python train.py --num_hidden_layers=14 --hidden_size=256 --num_attention_heads=4 --num_key_value_heads=2 --head_dim=64 --intermediate_size=704 --vocab_size=8192 --hidden_act="swiglu" --norm="rmsnorm" --norm_place="pre" --norm_eps=1e-05 --positions="rope" --rope_theta=10000.0 --rope_fraction=1.0 --qk_norm=false --attn_scale=0.125 --bias="none" --tie_word_embeddings=false --parallel_block=false --init="normal" --init_std_qkv=0.041 --init_std_o=0.0509 --init_std_up=0.0586 --init_std_down=0.0586 --optimizer="adam_hyperball" --learning_rate=0.00359 --lr_mult_qkv=0.7 --beta1=0.9 --lr_head=0.00672 --warmup_steps=200 --schedule="wsd" --decay_fraction=1.0 --decay_shape="cos" --final_lr_fraction=0.1 --batch_tokens=32768 --max_seq_len=512 --doc_mask=true --train_tokens=326000000 --max_steps=9949 --dataset="wikipedia_en"
Each number is 128 + 24 x the weight over the matrix's rms, rounded and kept within 0 to 255. Layers, rows and columns count from 0. Numbers have three digits each.

# layer 7 MLP up, 704x256, rms 0.0585, rows 392-408, columns 0-127
115171135149127162095115143176103151098137122147096091155149125136128154084127090129142126136172134156157154145130129157140129093139113143132140141151146109089111164160123114150139097134080128098129121120117150135181112091109071149127117188138138166099127126095182114174119086172106149125162110173115121164130127111124106127146152091112165124151128108140103138109159145117152148112095
105127101109136133088132135117169106141124167135108144165121112116133139087144145118139104106129146132111103162118126162112171146222135134135155171159076130093098161116133110134103100142092110103145116105130125160122156167099145154114067112109101084084124097118118102140177090126080136102152140153154128122102092169137096180149146133145137182108117136140153082134101103153127122122149
156146131112133153138070137142104133134135109143147128093157114152161106189132149135141120097063121111094111115081115143112118115144103117175138100150145127149125134113168108101106148104099125112111157096137148174147106139156114130166135126132166083128138118129114123153087111128201143058114127111133110115141122132094096120125107129139084122151132102108135119076118116103128113127101
144136164130139106118137139105159164134165168166117154151111147129102142130132088125148137103143137104109141132089116130089135154116162145142152108134131117124185153139126145193084171119142102086123168090161085144156142131089151107082105187119150133126141136101133163112107162124139142124113105139130151089124126158151174144155152095163115131133106132108113069107112123135156208099119
144143117120126148080134142105141155098064092122125119099110115130145129151127184098069079115084104144129165080138152135140134123097142147138098094146115122120138123127150142151100116152109131131129133135092142124124112087114135124151128111092102091138148146117148100139139158134127134133100132097100186178110144154102128113117113090082147129134126148094159132119166072158121136108127
146133120150135105113123139121155168136149116081127122098129145116154099176092165117161138099164135136122117158126152127131132107112108111146157104162165122176128134098106136150152128103116116159202089135067122136136158134150135107141152110130140159121149131128106137129104132108143068141135117117144132098110130120072123166159137146153149167153147156094110155124143161139128079124167
133104164106119169139150165098170116069166122132139093126120127157131128073125086129087125083115121097137142139130159201142139151128109153129118089141131133098105139107147145107094099124111104113126147175121163105098106130150088081128103123123162153135108158094108143108121096123117085137097094162104121135108131123124159113107112162103110121146150115100136146090125153105128127111110
115116150132144151177145122125167149101151101152160102163142120124125109147127124140160113130126126145104100117110205131138132115134134152121131108155118160107134128144126143103092151077074128099114133127147139140121088120138120114094139077122153138134156141124143145120144185084114128086124143098123144130126148146174103089107112126159141137156134120175137127105151112115106102132148
158157133112108091088117101131125100056152101145136144154108130113108106184122115139143112134160108106150103153191134115093115147164160140084066135099105140095118132137117134096116134147137140089156076129093112131117113105163120137108144125125108121122124134115113099118135132145121120164124101166122181142191130104136085134115103116110087115145123086131130165156096138071101164132123
075127183119155161147125161119160106133068154146167157127152173093152143108181106114152146132162122119112127131111124100119113111105133122157119169090128098160110146134126161103142140142099121094110130099123154141161117141125136183091102121152139137086140083108099163148171153143105115135112135164102114073147114096182087113145111145132134081097128113137130119105131110112140141132113
104157114122104097131128138149119111134135119133106092137126127120136153124081108141144141117120100127128139135130149157121117082089184149125092109125095113140095170125112122144110108144138095122111120176089128091138113173080108144122108073180122156151142139173132153125128112160155122128115131116128099128089105135104080151122121159096100128100124111123191136111125121137103102106143
145123085109141154160121172116111156141105124129093116149155137113135155130149071111118126110111144096154132139133162089156127078110124152111125118124148082102131131111169156141101123171193125106091138184148127113097179086142080175151120137104156133136137151132118118129145092122113140083137110134144133140136116138125145174120131095133139142123143122178188116143145178133128124142136
076095115127116089143145106111149111142133144157116146079111132119133161080134179118120121087122127140152127145125138132104138141133162101106140117122121179117164148145081116108117145164131125107105099135139124111135117113102108115088140120135115130113135144115135147105107159150115150115145112149105116122104097132167146118132131098164149111094154144140123144143113119140123155104122
196128155112118135124116116145110112118130086105112152088090132110110090139169162127144112127129094134179142173155100100138088132095129118125124109108095175149159096183158131112105130091124155148168084158119104120094097150102140117109201116103160136099158078125086137086153106111143131114119133103146135127109126131144141161121119108126154147101161123126089125118128166105080164156176
082118116121114102132117082179140133082126168134116072144120096134104139153131127132139123134167181110145104145114149136094118164141112104102132143144132171121139139143142133099123126135137149136090087094119104129143127121179105114124158101155135156146134113110092111143116121121160152086153174147169151104136142137131104167134140094112144129079143147118122118132131123141123113164124
108114098103114106114119136139113142134079109125134120153096104086114092094130139136101104109128135112126114102109096106102146129165104092116118145109103090088167141127129097137156089118122144180107134111158143137100111084158143135121137144168145094146136128129137120169124100160082125026138154107108116169130158112149117100142181109135166113140170098180103125168119159143148092127140
141144154100151148163112135092110167147138140156155161118092154163124124151156122148149139124107122104144129146107143099124097118114105154123110094141217126129108112144100159149096132122102114123128168138158120132129114114135105109141106143101171148105128127137147092157107139143114128161123157109112079126105126123097140111098112145117144133108100163126095121089185117116072157157100
# layer 7 MLP down (transposed), 704x256, rms 0.0587, rows 392-408, columns 0-127
120127113090107109149098096113147140143110143121169132085087129086138091144135100160109117120086120080118077084098177129144131096121135132080104106160124118146135175150129112139123096136132124130116120156114130172142129181150162098121137080107108140144123174150081137132077145104138122100123132108163147148151123169120114172117098117151126159156140144118085124161109108112150085157098
174136165151152125130166144150166117149132131119102149075134166115136103130140111146112098135138117119139153105147131091159131106119141135127118128148153106120101107118094141173149126130112130142126106115108162088141116106160150120143137103125121152137122137118110119129160147135175097160119095120135177128140136119108136113100090157137104127109146136125139129068119143126100123172108
066130173152133146142150140146149133126111141083114122154108128119130154144122119101173162150114124136131129109162156094137138131119126146113126129135104122121103123163098086108142149144124149129122110100130074139132117103112155148121127141110137200150146157095136165150116105113095116171156127148144151102115117155119138157168132153135132148148123123105130109140144065125154134167127
106162121146097107175114114163117130102138116118125118168118141152121111080119119138126118120132095155094130143168106130118174124137128118169122112154093088112104128123072096102062111113092128059125135150148125101120131110134102135147125085125136104101135072150168096138130098118148128117126144130151120128092166148114163142131175148129144117153082082143159141152147137185144130158133
119126099140124146172117113104100131105113149166136108149142138139148110146168133109161151143104075157142125084132133115153130127136138122148164108126105149151122095131143130170090109067123134115143154146116060050124087192111149144146096169107108130085104177107091145137143121147148131142117164128137070167099098198138147159085136103104127164186155132162091137131097138154145088113122
143109157122150114097180144120123076111107113118172132107148076124177095141129118094140130099127135115134106122123082210107098162122148096120146143107159109131186120109143141120118135144139110091165087131119154097130068121126119137134115096141116050147103119162157119127133158165127138140137126124128092187114130120120110124114115135135089117110132110154138133107142109139136127133126
084144110155169138132101117124119162090100114129131164142113139098161128144131125135142141139070125131118122153117086113142150135085123149111159106097141111156132106133112097161127175130137123115149157077115098074127111122172121116124102113158123126091118120147153157149151126101122143098134129122152122121166157152081135180128156124144110119145040164161141122152077159123137141167126
155119120124130123097143151153126128120128172083107176112097130113123107145141127112136146167121145145157123085128071118099155089141164160105099140173127105095131159130109154145147123147189144105140125135157152158130149112112122100139134131117131102148136080126161125144143116141114119141125111140122166135128154145116139144107158120111075123141130100135129149178109121105114119080138
100111094139130145110125143097133162113137159128094125142129157125137196122160163118114150147156097140126118113074157120164158149162099105139116100150120090114112102145149070125062126190141144071112143121146134106074126095072131132114111155143110140140187137132121133158141160108100132112121120145153098119106098075107157122097162096074111119142104112102113133152168142155129155124140
172122100139147127146142126146147117121151136115100103119132177171149134160122130136142171149126129159117116087149119128108137074145094133100103102077139088138081120138126096136141119085103126150122120117100129156161096129108139133097175097089128096115170133101102126134085104085129158143111126140152125095076083086147142108129133146169141130106135178119148119099106143116091090116123
071145103127152097137143124123143119143126143109098146141159173131172120109138125094136171127131170138105173110164140155149092132065102099173126158105144139110139070101134096133106113131115129194101140101079151147137117141091121157124127149163126118134087142147134162176127133162164110162165111115084100101119147234139144135126116122148149153105114150100147103164086137109129153105104
139114174136149131081147121132178130105133135145124108116136129114123126143139104130135096117120160151128127133129119100114108092096117120116149158154138124168112139119162091171153137122121120125093128123142176131147070152138095110138162156117122137156136133110091090111127116122114123160150089150135118062106113137128124149128105127106125170110132091133140137167129138115161131096166
165093123122133115119136106153156172166123099096116152136106143159108108169101139104148158112105154105151135143129112156125146101127122111102121162146164134138124130108154187132151107144164077096143094092127113108156145084112093135135086121115169126121119157126112122139146124125101127133102150134117156144160136080148125127146151135093141159142134121120175073139112142149163078154110
129169163094152104109125170156156110077170166126120130076058116116161135107138168100129105150150166150129138171150148084150120139088179127147126135115147109176141134106125114133152140148138140124154101163127133142087081122138143099112136134110151156133124122125138139109131119117120126147148145113152114125150123116127161151133110077155131108131115084113140157092140094103096057113113
096125091148113163133100133136151155129112072069129174154150147153091136148149085134148117140132124136139152153156060152120124102107139143145131132141103106148139105170105096127109108126091128163103117115116080163115119102137136130117145117083097085108145127165126111156130091149125151155099157124091135140123142156130097116118138117112127124149141117115165131079135125151114150154094
169156107118141137134126102108139098191108108120145115125140144117067164099128142129102125126109127115137135118100141185139148153180138096185134145143096105143097107088096143108139099116103126090135109143137149107126135153146107080143136116092129109139150099089138087120119142096138151155111108145137126126144162012122142092129122068110157148128174177105132140103156089149121155136146
150106147150160125150100154077108131105138132138154101171139146132145133120159118154148187109118104077120115163156140130137117101104157109104133165105160075204085137119105169092183175162105120109088143145143161136111104123115096091144130127117124139096133108188127072130127113124127152135151116139121144149081148104133112130132162110125171160140077145124144155126119145093145111150125
# layer 7 MLP gate, 704x256, rms 0.0589, rows 393-409, columns 0-127
099101076104109128144078101109158108093114159136106144155113101186139170108141118085157156102114150123130100166154094103092115144144099142109127103098137140120121144114152121090124132109127094122127127149145134135096111136128095149137122103156121160110137081129137138153080098144154089055150180132126125133115116137113139157107180126136145171105112115150129108139125123169149154125142
116133140146120116147140098094135136153126135095138123174124131099095116149120111134149166095154093074100129145125131135157139145145142145115102113152099141095128149138147127142140131145142127156105128069094091115149119130125106132084127140104110172151169104139139107063129135085099128144161138139161165129157103113148128118102100117109144126096121191118169068116111142110192112129108
139172124109151157133133151117154108088153121080123195126142143100112147169096144161128153134148178111137118067143114118050116133088132089115120143141121100169155154145143134157090141143140086175171135114160114125161147164098167135139142156146120116168158135121113136140163173123132097131134161127094113154115160029109119141124101143143110158122139143046122140148094107106168168156064
155146119117101112134137121137132143125097110094158159095095085102155157109092145130112113123163139113084136157118116071120137122122155155135102140152150102085118138081118158135122127120127132130096116152108165188124162100119126109099144126148125078139170113125151160088144154065152150144151117089103143119141147114133132111184129114073088100115114164099147150112155084092132163110123
158155175133136154153103152138121091151116177165140119110158110122142159139083106093131129142109127090132118130070170168118128109125171112129178148138134146122150105125143126142127137151137111124140122167155143088139101143149062117116128090163110137157165128128111143137145148125149099094129106137125099124114097093157141119087126137136116128072116125106107087122130118115155127113089
172121147109120114150147119096116127144170119112182136135126127132147166129113138091132113143108125141141117120133142163155165170160105131039104121109139122119104099126165133096149120146110078153115074148153111126135136083153113125102152071088138083127144089101136127145137101112124095094128143093178092136148159127092126121129111147125142139133119167096131106126066131136107131146130
115121134151153117135119097139198163156115098130155165107161085119105180148109105108147122127144164115097145149140161147190104128125124122127108073087134150133138134168137109132148139147130097137098142127149125080124116089150137131131134136130113157106112126144122142131094119114138112143133145097092115099143148124174144146172101134144125126078095121129157148137151158127115133163117
106112103104147125156099137105154155147079093160105149142116124198167148122090131128111140160131131143086132115110131139139125098122150127114145115113136122168099106129140128148088097155091092098140147149138101107104160145144106147123096124126155128098142096124166118134109105108168086140174184147122155108130096143123140088130130157144160138173147140105135138094139130176172094098119
082143082125149130161134125147157122138130116119125155185128114114166122145090086174121127202144137117150170122110142147141164148089122104139155112131105145131105118123113138110136095155125159152136140152108147139117117108090118101080153147136130174163141072212129141147090066076227093175128116116123132125103110111105097116071143131138115126135160120088156091161121144176130108155146
088115123125123087125135068148159135144137187117164134143144155128126162170130143136165139140106172086090150109157170118107187141162107111134152130150179118116139101092122137146136128083129167143135080075142136120165129104098144147112089161147086137103145141120116180131138159093114108143143139151137143111137154116125126116118133094161128112107165159087142132113108177137149151196104
129134148109125131146119156146080172135131099110111131137141135170166148178088125142155146154152130130116116110103157081182130098125103135147154094095137120134169115121138145111097099183137126141140110132152127123080147148153087122146090123127114166127161095127141146174155103159118115115157151123136135174134160123102119131182150114134158161135147080108135127137157112169173156130114
118121154092108118127100125158123086137177111135144118144107155133133131129119150105121149137120085168169114130157148140137143128121155155107119147163079150120156090163095129118153100126084105165100146130070133111114124127108137120095105106108120125150184133151158136122121139138151135137138172118129112135156135108101109106131139120095161123114122124128102136103125133173152112135170
101150126058133170200123147156115150127133106087168154154127145160073105146125116109141121127126097120112139107152125124126143121112156116074104164140117129113144138109138098118151190110125137136159148098118136120158128112153162123139164142212084092169125095155094161170103140134161100144118117114122123145164128105074130081142178125132175139124152126086117129131142149135133163176158
129103163122137076118115151168175123126106144110139139114148096114133116140172171179183120153107114145136170100155134110113119105141154136194096151171148121148129149125134130156165148123099121142113123150100123192088109120146156105122120099125107146109152149151144168119129143076156123100097130104066114151123135099111104118148143108116149159128099130110158159100152136125120065118138
143106148132100094135135141145136114143139127114140178112160109175165143139099112112123119116144174106113141115169112168084151108136123160151105118125122122069158137096088088096144141131100142108148109088138129181107124157130104140106091186138106132112120091105133134122110132075176137131160151123149151119150127150119087144096152134093147136132136140149116111150115168145140094126137
126142154141099072129107109146132121141118133189175142119133105145122124185102165138141193089127152130121148117160116137127126145122126118107148096146130115191118113125128143131120155209117059163129105088175104109082129136149127113144154140126119140117131122094159147114074114144127152131100174128098144138107116087121139146158156137130133108112100118105136151124110099088122134101110
148137161125111106090093147150159123100141131159145134106156075126175160123099122117141133127117104108132097119135136160142170084103130096096108145135144132119102143141096133139107128159140108161155121124113150080150159110113128148122170151148144146101142162144093129114106139116176102151121167141167140158114161154117132162143076140133119138120125109094169158116101094126100107139120